config = dict(
    n_layer=10,
    d_model=64,
    n_head=3,
    n_kv_head=3,
    head_dim=32,
    d_mlp=256,
    vocab_size=4096,
    activation='gelu',
    norm='layernorm',
    norm_place='post',
    norm_eps=1e-05,
    positions='learned',
    qk_norm=True,
    attn_scale=0.177,
    bias='none',
    tie_embeddings=True,
    parallel_block=False,
    init='normal',
    init_std_qkv=0.0625,
    init_std_o=0.014,
    init_std_up=0.0625,
    init_std_down=0.014,
    optimizer='soap_variant',
    lr=0.00591,
    beta1=0.95,
    beta2=0.98,
    weight_decay=0.093,
    lr_head=0.0123,
    warmup_steps=200,
    schedule='wsd',
    decay_fraction=0.318,
    decay_shape='linear',
    final_lr_fraction=0.0,
    batch_tokens=65536,
    seq_len=512,
    doc_mask=True,
    z_loss=0.0001,
    train_tokens=145700000,
    steps=2224,
    dataset='wikipedia_en',
)
Each number is 128 + 32 x the weight over its row's rms, rounded and kept within 0 to 255. Layers, rows and columns count from 0. Numbers have three digits each. The size before them is the row's rms in percent of the matrix's.

# down: layer 7 MLP down (transposed), 256x64, rms 0.137, rows 13-192, columns 32-63
# up: layer 7 MLP up, 256x64, rms 0.137, rows 14-193, columns 32-63
down13 073:113143176074172154162063087111109129087091083175114142165085083124144107095116138140160113096118
up14 100:114076128168070115110181097153127067188142144135110144096166150088135102081184100128170132135145
down14 118:058148110117108151131137153134122117123064170078140059137119129079136118088058105099060164097125
up15 091:123086157152098119101160096107120114149124145132079079139101214132148114131096149117128105146124
down15 090:111140172095185141147055137131107131119090098146109161092150107124108114170160122092139096106133
up16 094:095115109075111126129111105123119112075143144071119107157119147127177122086144135144211151140135
down16 095:153114167115098124131156115123084151104130134160132131014093153094077161131144104116129123122167
up17 097:085079136106084137117185128091166125140160146160114126168079094076098104129129140170091113159151
down17 113:199173191075073148112112144139116135120172129163163119114133100139068160126107087139152167121126
up18 106:122065128177112180121139135144051125118111114175193141079188120095120149121107108143105089146163
down18 102:124080096082178105111128143177168137083188160156159175217137102109135144149156143170141134117086
up19 089:176108075120092153089175135125161115141113132080147138110113157094106175113178065125133165179075
down19 073:102141196129129155081134092180162148188145143125110128150098122084167173166129130130105131126085
up20 097:157082131077150121157096141135143088096107118172125124149084111110125165158120127116095118166109
down20 095:115082206056085171173146134130162131141122139171095141153122104114099174089112053146093146130133
up21 108:133085179121133155093165057092173101137167121126058107169121117124160099111151172100154064080183
down21 094:157115179109170118112085094101124130094133117117092177135142152160078172075140137132103161128161
up22 120:135138155126101121117104119112125129136150115192132150152109067089147159108124097143115130133111
down22 103:133105106104112090097114130113051094162175133107179159148050109097105141109176152120126128129132
up23 091:162140135121151117096143131157120108110106144126195152137065139164109106097043180161120139089162
down23 082:102106180066112180141125140159096121128130136161136119130079126093151151083179117142152145186129
up24 094:132145093161182136138099108087155083202140028145095120080181122108097153089158101084112137151162
down24 094:144192221083119125146075097119150146122084092096118157140108121101077149122143153130134093143104
up25 114:116165152149129131043150114111143152161139123115153116152093054122122144138120156147141167079097
down25 129:091098118137142120129136126106176105143079067160101055109178216165112168142149145116154141129124
up26 082:185169139137144104119119103218201081167100131141109169155141102135151088108080087045161155142158
down26 092:109185128097169158148089157155095165112117131140085142106114222123144153103180077151095169101138
up27 108:150139136148104083127179116125154075086127131118154124097128106134111172115152176165114103176216
down27 111:139133148111145077106191152178131132191083130115145085160131197114092156119167107101105119180117
up28 105:125106148145098042087065116162184157134142193138140107111087111122131186124148153188122129137063
down28 100:106091060151102124134137155145110114157159119085195109184145126144149172072122098119110171079125
up29 109:074098092144072109086148121157120141091124039155113131153163123149168116139120145099113205123118
down29 113:159192151167158153137145094097150148113152150134100163094149134159090106137104179187148150157109
up30 114:075107154170070173092180115084131130190177169132066177118185109164082179136166133134101173143136
down30 125:144058086126117148130100150099150195162114114130133134120147127096081120081048148122152102068151
up31 102:117124153097072155099174077103157154152189146118104130137133145162154095102130136152100161130201
down31 109:139107197107174140102141140121138195094121123127175091061183105145121170140137122127114154097066
up32 104:086186141100123127120169169105126132071134138085160127143143067092154113150132098120154105126123
down32 103:132163143100099076135100148104098129128124097066081105145098161135103181136113094048115114106119
up33 101:131144164164138138097058161166097162100134096166144114141105103126190156101075119106115075090129
down33 076:089060131092104150113173078123133136129092112128204139113113142155156126095170128095095157124141
up34 090:151201114097092107104097128105109168130078122191121144143126155116144157096136109089156104112154
down34 098:103137182124194063085083164137163140134128161123129169128167105153144177132138153092105054168056
up35 101:141093111139128171126130094130113093105092114148186138154089135069153141112120091159147152141095
down35 095:132132063170169108102121135137188141113151129121124150148130168180157092176189182111123084142144
up36 108:182131154109052135112112116130089116178129078132098135127155115088074120107151160104132153104143
down36 120:181165099095154095187143205128094137145108105200148125229134136154139121142145128132124125128176
up37 102:125073155102121148116121143181171116117129121106143118170132076083122109123109093091143139153087
down37 099:141086109132133128107153044112134161133160141118128169111114094084169105147098083134109157140157
up38 101:174109161103107080101159121133077073124092119144179128094096173148125166155180094130114149132140
down38 120:123121147147139156114121153128164106091082145113118100170169111023120118109140112139141146121123
up39 087:141156160176118113132102207079081141180102138093099133108077088141162166134114127102117081143203
down39 081:186130100128154125066104090091159102167151121067101128162088160158129157159181128139120133099156
up40 085:129137087164093151166089125096103099113124132125142167130232087145073168095127181069145173176109
down40 095:100091112160115116110131087120124193101141125101138184117128114145167100130107085161105095207158
up41 102:138145085113094173137121174194116093148163121127082177104130180120146135166140163108142160210137
down41 084:169145082157095160119129124123122148161123130090122120143131075127136134148093218131056058105131
up42 090:138121161169124152101127122106095109127111187183159094197123105166120136113154118178113074075116
down42 090:101116094102188110162125138169124118090117137152112183059129183159102112095117093071144171162108
up43 107:180073167094111173122107128167102129144123124078138145175132091172119148129072137154227157145158
down43 099:125153114134082134135115141064176146183130151101186110077115074155164134136168103120134153094113
up44 112:130149149171155100103136085177159174147116139180148070134111121149096177139150092079082158152118
down44 095:106177097161103154086138128165118100084114175164114115128090121074088124102185105067122145128076
up45 115:187127120149071167127184167125098105113131054098219167139121074146123104140085140151150119154179
down45 117:122152144161161106104083084175111103157136178131120116087114183128141128132144191126121097078079
up46 094:134114114202095162110133145140116126111126141117094108156194067095126204112138188140156069149142
down46 092:142124164094100133178059102119166164144154104141185121121066176122118112168095075107139154098125
up47 087:143063074089118122091145168155159032133137117082121151149152082135157098165073111149126117132125
down47 081:105104118101115168125098155145137091147145096105085210062169133052080153132079162142089128139117
up48 117:117056101124150171085165153170120141105106133137154123102121154150070202135167057118148174189117
down48 103:146081132145138113146112112119100141088175122142097157159125154175143177160148099161143137188131
up49 107:122090138143103193113199144142085113096129221156075128155110113149135136085113087177139125121153
down49 089:073171088098124122119067112134074124105114137167147113140114177120174202115121088135105091099149
up50 090:076110142141131142127179150118120142152102102153151127111099125091134115167171095079159137150091
down50 100:143070130077129128151124124127103119140127105133106091115169161187140140138118083081103134123094
up51 136:114110127129088140134152129134112069128135132145102131176103085121098144149097106087110151157149
down51 118:162172123129114116107134179102110092102126088117131110057154166134077142103111094128097192045129
up52 077:162145128118127112093118138110093151167118133099132125164134146182170126106068104138098129105128
down52 093:112065134111142084136129122191109143131136129166098130114094139120100154108144143101075153084113
up53 104:117133085150075109174152122125130143151155173117164093122169148117128129146130121112143147153192
down53 092:073150223108103144095136144099169167139110196106141143143147156136129127156137129158107144101155
up54 134:136154145132117132094123029061163115126155158080128112158175113158131116134153192081128102146162
down54 134:164108152096086123085194111133055104152159170119132174055086088158152127172151135154156112096101
up55 112:128111132121129211049171064155088151138125165105149176118184157118086144119171191099164162159181
down55 106:138191106129101126199135156146112115153058079127135086141095066175133099129097097169148105105115
up56 110:139126120129063131144118138196135138134134204132136173145142112162143064092111113160155118118125
down56 129:096153052162112135122101166079121103129090177104137142110106104165162151142060150125114119143148
up57 102:165106149138070120116093087140131174159160152140116130113107075118070150088145147144103133154105
down57 110:133172127123119134185092158138084149081089120099121143166174112075124175142124125134093092129142
up58 103:099111111111142146083123134164052137070108111157152118136089118132080119158096128147129111133192
down58 101:124156151057110134090139177068152183087139154139027110094113112185096144067153111136133138160161
up59 117:103115155123097131186219093070154094174116124110132100137108136124141121137116117101153087068101
down59 126:146090099150117082056110158143119163138134210138138194130101092116161105202127167115124106159147
up60 088:117109130100092135087077132147141124133120156140138120117133164087046137162134075154134172069196
down60 088:120198125102099144120067079105127120110044116107116089177141122093136123091100122081066142165128
up61 083:151085102100109135117132080095131082160119176193125115089101140109090203087090133173167109162116
down61 085:108118095121084131150124127095163098107160121157129098045104110111113083080086144144106094164113
up62 087:184078092127132161154128157145071126168135090185099187100093093083153138122085099120059128118131
down62 074:140150109178126112092147086137119115115083124143069152104111092100111137141098101138077117158172
up63 120:171099074139124097131086100111171060127102137113152104118105140105082172123127113176161123142184
down63 123:113134125107115094129105133119090120182134090143154145049078149141090156157121127133152134155152
up64 119:162146130122138138118128123121116158128194119114108084086109108102070162103125164169148103183209
down64 132:123170122183088158077133116097125024092171106105164150178119160136195136164132112165109111070129
up65 084:104114154125153167180113126110160134195115197166090157160096067121053114097113152095165120155150
down65 085:086096192075152159119079098180158150108113188176079173097114104121125152167115165134094120105136
up66 109:120173146191089168155109161146151174133136091132139075112129136141133146087108078139108007075065
down66 085:126103073112118134099168131092164117206125180144175109173134128109102139114180143093146171123137
up67 105:173166103181133080064103138120101102119146139155136187109141158087101213117118165121127081106127
down67 102:138125111162183202125165115113158118145139118129094094121124138142153114093082110151081150131145
up68 099:098122073092198150087183058093080130169082151108140157159141145133120125163114093154132148104156
down68 080:102148143111125129163088147173089070196117102166141172115109141161158132099099104153120120085121
up69 095:141133149101153121094109149165161120132079107170152113091083072106100111133052128166120147082146
down69 090:214083110173150131114172101155167170102078135167124105169145097126173065114136136102131081171126
up70 099:096098078147078079158097136066081136149135111135081123096147145115134175116120180173134106115095
down70 118:102135111125109063146111134135180195164126154132111174112164144127130152105138126151112124123154
up71 082:118132125139048176161131160187146151110107074077147144186073150151142122144097111140132162170109
down71 083:102129055103145078057148182129166109148140152092169090130055111122161145130129138079111150127088
up72 118:186123107155156130142176137123076173150090093162112140116126118148140093098119123114229095138159
down72 117:143143102110055157165143146144137070131161068139119104165179073110126143119147096167121136059108
up73 114:123091130125139142114090093122150125131102134093096089152108033149078101151108103156171169144124
down73 124:071160089161135126175165131145189116153103170113070123140161172162153172074101175107110105091089
up74 100:147181134112186173132099137116100184175133145148126141170132126188184118197115095141138126112114
down74 080:159174158049144194158114088128128103105127130149113113144103136144111142125162114173129078144163
up75 099:111117106115082063136161075129156071095168148055103101145132162105114155153112120084163170164138
down75 098:151128128101125095106128153140098178149074150120174098106093149198111152139132149153137111164159
up76 093:066096153084134154169202095070125119175083161152124097090130136126147102166149195104129096142191
down76 083:112132169074090150128117124096088123087121186101107179108163119114102141123114162121139178132125
up77 107:135144155078116099134136124129153100122140117149163100107156165104146152106154110130113154179134
down77 114:110096137153129162178101094109146163146128117149135155149112051149135124118024143091172121117130
up78 089:170126088060110086128157138061134119140124094108140120076091147160101132136146124104122124142076
down78 067:140114137093098182114141185167179133130136109110124157161093133128099114123075152144113081198104
up79 102:107113138109089079199148124106138166128157128117113093136089104098114171154122124151164104149188
down79 116:079146055122121139123100131162107170087147095116130113148171140130142082089092123157106121092109
up80 109:136102166176104101120105139113131118157095145111154127085055181094143189113120147143140066091084
down80 114:152169116133169137173146114153176110097112079083149077134139128185124137140130094154146212149147
up81 092:091078164123125178081159100133055143192137094161147115091141107124147115112131182089117127155150
down81 093:143084176090049133136093155143164170149087100131154109100118125153123130113130146118143056152120
up82 104:186060117150104157130117150185056174140124098130141114063137155074140096085127142109164115090150
down82 112:131114175116121112136151094131147177131148104173142142099160125130115065165135157180143135155079
up83 121:139107157138161100123166099082142135153124167103141122119109115124131070157131100134087124131111
down83 114:126136143112157145040148177107157141104151202186145198175141073171136109154155114151170126146108
up84 103:153109110133078077148216154141096106125149063124181131119106142083104116118131158162163121149150
down84 107:068107089163136112103105102041121102159165185116109141103145131089145142082100104125045129103127
up85 091:197129134178138198156157086140064155094122157129116085154153116124121133163094124127074178146126
down85 078:170184168118165157151141077102194167122127131108096089120160127104123213174171099163112181110122
up86 101:157149150164099168148118149164157124166156140167163082192121157087100106138154131136188124137148
down86 092:099086097109127214123115099117160155142160101099127113176168107054167103065166095145133122135159
up87 106:117127139108137117125115131108185105138162104120158050077089116139087137125161136112095098177069
down87 116:109171043122137141158150154157085081120184134098095119197108120137173159150146153127131163154099
up88 096:165095132123130160165126153086073140173060184113120115159105175127150170138141145129099096130157
down88 101:127167201141161161098079086143095110138193120110093144102137141121121118126122118134170172100131
up89 114:157180078145103152059143063126087162122198112131173156108109108082158149155127115110123081143151
down89 133:083152118099154141178116155109145091167093073078126060183139150150148161081097110083105147122127
up90 077:147147129161141118111127083141075135143125081186191131131113135147115132098126145161145129101176
down90 072:115190203094103124173114102065131121103125120098121154047113136089127067141122107119123123120095
up91 087:140139133147129126160167131090089150158104134113148180069128162139106104148066163074091161120163
down91 076:198186174075175110130089145112111185145119117125105152116173088053065148124108073099167084145136
up92 090:099084141141104134139180100172114131158095123118114139143122067132170093137141104206132124139127
down92 074:149168141120068139137162161114106143165203112111156134111092176100153134117149122042137108133158
up93 103:181126113143117125096129097088126133100117095161093100100116147119103112133153146167126165122148
down93 105:138167122163082102170121162128159138113131074111100112200193153128103115157068119101105124169179
up94 097:119116138139126195086120199156109177121070056130117124136151083138181083092141153088136126139092
down94 092:120121092125154104191105116109207144132065093111120065098144075077089205141149105125152140091130
up95 100:092063127078125150087188085133105088101118134093104128131133133139093134116184168109143223159132
down95 088:120115174176121100099109149174096160084157117176119132114119159161167098139145155164163018122129
up96 108:122108146149163092121162101136190121133150111089156083102145182095093130080173151096117107131105
down96 103:127130088121147190126070129125148058112076090073166102140191151110117127118165103097095145080153
up97 102:157134123129135157165212114089083118135163095111174074087108119114079094159134124108074170145109
down97 119:152101052175183097160159136118127184178140136123073127098174148152144118148140141140144118154143
up98 100:100150106122076165158131154122130132105159069111129126066164091065148079096133150131115145193142
down98 111:164096135118143130142140168103170095136132087131158178081161121141115066120114114157140108095183
up99 093:142085094127150100095062096117153194133136103066134163158123116130183104123124137108124184188093
down99 098:121094107145138157193215168130138148118152144143124150159203134103138155166096165153129150141103
up100 109:108109165137062097111177157081103124082114106117160146108121106164114153171126136134162103140148
down100 128:146172075132144101155107120120132132034147126144132132120141144159142110152114170113125081151109
up101 086:185072162068129114105196120146178096139140164098073134126185172132135112081130096107115088131090
down101 083:081113147133180212141112105200138104101104081130088101164108136075094102092144102105140148159156
up102 072:114119097133097116127122127149080126136175159121175201136115147110132139142149119069138158154066
down102 081:112214156104087133122102117198128129081138131089107135115128121168126131157086119106131134146114
up103 108:110133084152114135136179082173136111146164125084174128124110109142125149111129082127148042156159
down103 111:104143152115124145103114170149222105159086080134124107141122148122138083116174119140079128145092
up104 105:135135100149102084108106095132110129142145156134109173124144117154146121134091069161112106160145
down104 113:130132144126104168175123166151105083134148122099085117133104088088097095106149166115091128080127
up105 096:123102165138144118142104172089087151144137122155149159072120136116135123126154179136086115126087
down105 132:143176116141114088154111087069150113141112162068191100107100118134105164119113125101162115085167
up106 102:145144133128166126089176112115099117091099063095120121160132102109100108065171160151169147157183
down106 104:191153150116150123151152071146102139128181142119110167172168158143163084165096125163114147106139
up107 091:149168151171078097092093138068155138154166115120118126074191070108139175140088129071115083112071
down107 093:107095134173109058133119130143152120134148140108136201105149151147150138129097141125163134110092
up108 083:121126129108136140172106176153177156191096128094159135095111053107112132122096110143087056135100
down108 075:128144115085151143195161155136085094163135125104155142114184144087082125101091168146092200165179
up109 102:128058102156103166109122114105098126145107103175148123111125164176044221144147142102128141144154
down109 108:148103140137146141127158127194117169152157129143133119151135155162167127167070224148112152181119
up110 089:085098064166095148136104132073114093166149112075081115074125120115148122091095113180122105153118
down110 087:111141132063204162146065121175170155151147119187143130075141139195096156099100165101125164090120
up111 112:146106150133116184213143126127094090143159069090163115127110102132118140137143149115154172169110
down111 106:103195110104167143179098091193090180110116091170146104075177126109075095097106114113113085158107
up112 105:143098169121044129092137115145140117130192090111121088071108118143131078110121123060111142157110
down112 109:072152115122159094138139131153155109117150122126151070098231110103104099158161074140152154124172
up113 118:182092083147124165074085091114152133136121176129090165161110084105130126101115168158129132106116
down113 116:109120099140126159124142157175121113138139091128172113132145146147192067107130156179199057118098
up114 085:117072127105092079140093132128117140115168156080150151133119159150153093108086123139139103110136
down114 093:198146172180138174134150125144151108118097079146096117147165110075152121103132077124085178117092
up115 109:138089165126136190135119135141130108130177107124176104102186125093122096108142144142157171098078
down115 109:114135156136156087022121117168121112115148107194137127115075131141093128120177157110161112131073
up116 095:130155178092126073099133139140106127165151185089117137182120153126119135123182196127142134093100
down116 088:114142092115145122142112099082100103123135101113098122180076093153088186079175095128068153140171
up117 086:065138119094114101116142157146093126107100152124105137121149040112094143182103091149139104145145
down117 083:110143150110109052117110125109120131102144098103103125049195150142143207108094173125120096124171
up118 094:169130140148103139106114148143133101169108129153104220054081089126080136081146092119132147113113
down118 087:133124149123111157157071092159110135058120103154113132130105145074145091116106087140167106158146
up119 088:120122089088068038117158099146154115137126153099122123154159163163074122153150132111140108079087
down119 096:128089129112152117118121138143123148157107170131129137170222178166126111071079097148172102140162
up120 101:150156126153095073111124140135055114107108096156114160111188080094158139175154161131187085180118
down120 103:089149190107129142087087135144163130100132146175130061125142150154103123095151083118102218074139
up121 086:116143055192091140039135154123119158100105136131172122108112181133080186122135143144121106135106
down121 078:127146146085152100100144187103167070105120078149077085201133107123064138096110143130143109128121
up122 112:155102155098144105091075117146082146084127137073117145103118090113111154175140074115182136163225
down122 108:137044159143086158136144074077101133120182193148153143155096068152132127129134132172101068090138
up123 081:095081116158176146115157148113145148153147095149127133135109173148143148101120106107105105088107
down123 079:185125065140128123104128189140108087135205107076128089168117094111170118077173138084148182117092
up124 127:175126119168122169138132106103086152101173168164100157163205090102070100139110069130158151182190
down124 131:120099151098112099140149137139147122127133122113176189093096139167202130178148145084147145152102
up125 088:112098127178161153135169179113110164089134121151120135120158105139108143098151114110175120158080
down125 085:125156202152090150103117115141138095135075123153136127143104126095116111101143036135138136111188
up126 116:143125109188108085098135164094137130126119095070142215129112110138114155103128086141084080139147
down126 115:119092114149119166072103123118145108132180180123132176173126131114227099112113113162141119134128
up127 094:156127070140098136132131128125117178073187123128120188136158116161146123066086138113188129206116
down127 092:092106075093197122096129104177181144100128130157157045196146101157182110136113094112119116185086
up128 102:090216121099163124160105193122146157104176136128144111141117100147091094126082141050164102111116
down128 082:133154169101111117140121081102095078094059068124124140085153191110072158130127141160130174082115
up129 085:134111098155159151104118101147160104151110138103179142123133052114142111131094129132115122158137
down129 083:161188155067084148203109084128159093046127076113136134120135146086118146179111147139123176179143
up130 078:138167053124082076171157040159156142125125124082126122094102109111086122107105111112124098135144
down130 068:137184120124075132164066138135096144131109157167086153083114118112083137143109116082145126185143
up131 092:101154133129144175124169130116106118123121116139154167130191133128146104161144137108152142101159
down131 102:138131097118194200124142047150124116119163153120119118078152120134185101151144137230073128131124
up132 108:093038142104093055137137203093087132099098114128128128142096151151088170133076120139093104092098
down132 126:124126141115174105071141115049137118128136175132169059073101144183112113099082156080146163119116
up133 092:141116140092117084099093169143085119147100111162135177155207144121141103131117125110140104123083
down133 087:129148115143098127076156117077121131137119223134133161133112157074119154134133123090085064147161
up134 120:121179085155104131066124051129096139148175128152171148127124090169112133113116171106111098161128
down134 117:126146181130160127101140181112162092153071145118126082134119100098075186144101070095098148140154
up135 105:110092142112127133142167109126100119101112115181092072113123102095136103158199093094186140125179
down135 104:130160103151158188139162168148143131125132159108192112147109104090178108160076116132077117127077
up136 106:116103053153116051093111161117158218157098170137080118130159148134119131166151082144136096116127
down136 091:137157173128153080079203139089134099094093149137100138143078145121074096153149165191137118151187
up137 088:194097154091137158096110100195116133142134119130139149123164107141178178133175113177155129118158
down137 077:137187109123122103190085067089130207195149107135120180083092132123143178133175110142121119114158
up138 096:128139128142151180150125139130081070117090128120140149150181163106152044097094141100127135130144
down138 094:145125113150135092147148106145106176129114151060142136192112133087158184130112201125127073159166
up139 108:105146154118094160145140137064108103143129093095081131104141151158128150206194073131146092139138
down139 107:114170152123175098104140142163158082164077138121145077154106119118076143132044101112098184125101
up140 100:102079141114146154083162060134083166147144127109133095145151188129063121154116154116187145174102
down140 108:088209130073184084138114123131131075140078156109145108111132141158151131130170132101141074166089
up141 081:108070149162154136109120134073144166086151150080172092090106109119150114181155132088146092157105
down141 090:147164213114098104112152078087099157095173132110093144108088136113106143112165187136125107159066
up142 092:130084142135112171044136146139121152115150132124130109177098170127109137225119120056108091152180
down142 095:106182211129139146118090113168072119154149089142143109108096158133124113071080116140109053061146
up143 114:131102179120134079145191091101151088154092155105154065109120138137077102157111083144147080082119
down143 111:132138145130119206084119150117149076114128115144170088179097100133110140110130110132084195065081
up144 100:162135196123189093099147043135118130119151154115166117117166095113151120127085138029133121084179
down144 094:059096058147153123117143094121139114131065142130127098124122135134113185095163121160109156171154
up145 088:127155169138117143135149127104115207168095183157126152152201111155132112066107127146087180152113
down145 089:091084097080116160171136129146114173132122182078175143163142094084119107082154114141155148083096
up146 095:155072137139049097102126120145187154101080143145117118057119128104076094140120137134123153115122
down146 099:086107154219132144116141127134129042144127130107147086099150036147139104092179121134127142086141
up147 098:138144080098140143100147170145097135116106155080150148083068149137078102183133088086149191133071
down147 100:187143154157193104129162148169089173156045131098131198071150117131129107111081162131121105089185
up148 097:080126158143116149131063118091143125134155166047095171139197123154121127148135162117147136193162
down148 086:121167143111101133115164099071134105120091155162123125164155091034128129136077139128125123118213
up149 091:104154107158111129093195123131078118149150167086152138141111141186190130158147124155139207165081
down149 093:111121086131120113142102167161113135084146146102139135198159086112126151066105173139137096170107
up150 126:135131172169159124097059139098096100148153143087093105109142147116163147118102155202116100184091
down150 136:121137153088167154098094160197164138106058146154159058133141146136149078121100117122149148125108
up151 096:118122150106164139074067127107171159145107109121081076104133144144134112100070101085131071123137
down151 095:079157114073137144096083164136133191110148120146084102147118127125122109177140147161170095092113
up152 105:091120130090158139098151153095161137168081114123095159142133095144099105144121087133100169133177
down152 114:143087106106063094160115092137106202183147110157143093131141111190183085129135127147140128151121
up153 098:133114137080122099141153105067160147144145104130188096137133083107123162136090139157201148087117
down153 101:151162117119089183127083130057104126143119083132127178140087121163099162085158095132133164117166
up154 085:153158119207099209146165106148158087125099144125099112098154123133156103162119127134066096107087
down154 076:153050062161076102103172101106155111168151145153171146140146113114142182117135158110150148139142
up155 089:142197083133072098113123150119191115160165126121161144120173145122072106110145091120137123080108
down155 102:166176180146120162170116143105142145118075130099118152187127161099137175128114113155119099142054
up156 098:160147173107171126135105084085119095215145149122167134103141192117061127111061141093177152127117
down156 113:126088074191176111145086116126151147153127133141073138095157159163158124123132145096104072150127
up157 099:099153081158112136132081151143052101165103109117096166077156154108199124159104098095072108153119
down157 111:122096136140138125145204113180089112116144111122127085120097166166150100118099078107134116098161
up158 087:091210153154070114150161168120132116133103160136171110140193097137180111126094146155108156115096
down158 072:105137190117112159127091098143137098087102070163171176089133187099167211114176104123137106172101
up159 099:078047078183119113164124106165173091096107072142095093128133156091158157107169118134125172148097
down159 087:112149074172076074159105116126035132114090116147105172145153107132147133104121144077118104119160
up160 095:088170159158127125075081111151145120186120111112141121116136116142076098129117154139089138144128
down160 126:129114084160104112163125161108112105124122185113110178192132079119076153111052134152101127140163
up161 104:105132128151048156081184106183152136117125122155135142142118130168111067139130135087122167165085
down161 124:128105098125131080134135151058108182103140128090124140089139120145062158158111129109130111115172
up162 100:127165122149120120100144201111090134096139091227134144126100131143117117152146161145162095140117
down162 135:156099161109133117129124106098094203163142096110160166124135091152224118142092154199179151107116
up163 090:183160177137075136152138103149132157156159118181144153142160113093121188091164136118144117105131
down163 083:124147175067152182163133120142148124123121121088121129170126132133128165154136111176144153152115
up164 083:118085119152142147135133140159133117144106130115045132164169083207130139127193152108169112139105
down164 090:190140216123093117137130103129153204110147108169148148140081169092135094127096134185128147077122
up165 089:140124140134129129061096108129084080100157130139105168175129081161116107134138164123178127143164
down165 100:140153200113088163085133162096113115129137123126138110111125132097178175086144163182138113107110
up166 100:111150129102129176136156168064051183137125112160159071134117095175098127150201112153158151132133
down166 080:132099160138163161122166091101089063130163112110132201086098132084120109146171139136156093082127
up167 124:097094149141137143128166042146112112180105152128116103107147118144122135161136103157056166099144
down167 115:173128079189155128144151101067058115111127164128058139154116130131133184127107159105111074147179
up168 084:141088086168078103237128133129112137088144162162155152102128118154196170121123123131125129162106
down168 084:166124136092152141142151117107172068103109074165091118197080142134162102130114165146154148115122
up169 078:145127131112126070154222118132110134142124133089133099153100103145066164189205114154132147136147
down169 079:082099133150060144112136116136151121137194141132137199095172105163139089135152190139137073139171
up170 077:113037133164086137110155124148136125134088158109111145141071080105089110131072114194166128183146
down170 087:164147098175180135143110149117199102096159117126157114095149161115154152112132170090100133115219
up171 096:112117142101177151120129085140087088118142114109071156121164139115136108111065130150192172146127
down171 097:147132141136109069137155140104064129170135108088096175104099149099124138186150146099147084107144
up172 079:120070093140128100156181145157036116154062096129097112124163148190120126134087102138121197139112
down172 081:134201189104159170134096112113152141077136138115099148121113174093166134152141109150136111139139
up173 104:107144128120122151066090135184111199158143118154141183103086103110116120094071120143089106129091
down173 088:092100076141114133128125067118061097107088164124085092085083134079112126145122151142077048119125
up174 088:096119157108113119110154090104124175159109117125117092088103151174053150129157137133147120140123
down174 096:120156125107127113163141137125112139099141125107153188185139128126133194145148133215092078143115
up175 106:141122138112153086082082106146104138150184192105125179112168136101138108152093085112140181099128
down175 119:041176184157145154135123147154141092094134132164213095101105119134070087148144147130189118099148
up176 132:089115117129137111081158122158077143162069105100090116090079124174130120153159186173104133087177
down176 126:144108150154119117175146086141130152121156136123149123132123130122138072154164128149103155134097
up177 121:130139092170097070103160080152115057152143024080099121122160119103126117100148109190138138130133
down177 132:174084184092156147127132142092103142120167101146112137176130134208099055151150078165152081183149
up178 079:180091119122154167109136139128117131091151184069114097157109126118124132104146148127102119119188
down178 089:130115103076158140158097137150151150045134081111114102137080065094117135141125122141111133101136
up179 093:117150165139172105114167133100118101124148117185107123150123068108152116130160155091158139112160
down179 093:096141101139079126136112108166186102113129151094101158125096115140075088162151116091090108114161
up180 136:097108094119105206118149131113109162145074071148141176166106130194093151141155151115127132125166
down180 123:072098096167146077105127065134132095147084081134154083058109123114174105117101112138113153130168
up181 092:131168139116133170166153118122126107181128143145175076121105200078114104173142151088129129081113
down181 077:088109166086111151107122096206120155090131130156095139167127162095128120144136130153176163146159
up182 120:105122095114083141073149104162054131136133125065073129144153115108121152116193141136178165188190
down182 114:114154092153119138105130136129155114070160112121190110138107082119137092112147144099122154132066
up183 094:181097071178130148150130186077110085080114122112091109027126106148159161096176150165128097084152
down183 084:159183170048145163150126137099176165103119148091091077148133159106126158084189143111145111111143
up184 093:160141119149086114171205117151171114130160198155142095109144089122078118114100167082121076084111
down184 104:125118094186143114158171092125092152060111137147103139145177103188139092199103172155096105154125
up185 111:096115184068101155046082121115132178149102125113100122101115091159117195102117160163175110190145
down185 101:116085050164110134169153133145162132148195183124119111132155147082129100114146080114135122081121
up186 095:052119104166096130154113195077118134176166118131127161111122157123098206126164072137128127122071
down186 080:178149226097091137140124123105121125097137081115090093169175196098074180124193105170141170143098
up187 089:130106080163121165081159187156120186072104120135139132109117100067173067114142101165148157128107
down187 086:127136071100095134101114151119170084130138144124166095081145184164140120119164189137100125155133
up188 095:175204107131106119145173152113131146097091131074123140140125067092121060093125119144160122138155
down188 090:124140131077113106125136096158125191138141094089097133138164160155169146143166128156170215127083
up189 081:155131093099169087075085119132099147128127124218109081121123105138138131121109105146102111055095
down189 076:127155131119140168135113132220147119064164047160108154108176121100138088171115121163153169150124
up190 096:114129101184112133094091119117142132160107104141100121135113121125153115182136029072091182134174
down190 090:067095165129101108108105121107142130105183121110113136130162117191152117173183166134148156142107
up191 094:154082158178086173028076146145125152116095113189116153087119135078131125095164104111171111128063
down191 081:112152160136072135085182136113186125152129149100156126086045151104115112122049116127150132162093
up192 104:126154051117115123128142128106124067106125126106102176104107083160127094128153147193081148143165
down192 095:121132147134136111148104154152221112135141148111102123174140139147182118171145112111139166116074
up193 094:108119186120102140185155138134109138211121119150174145101137116146102109144038095098101103137178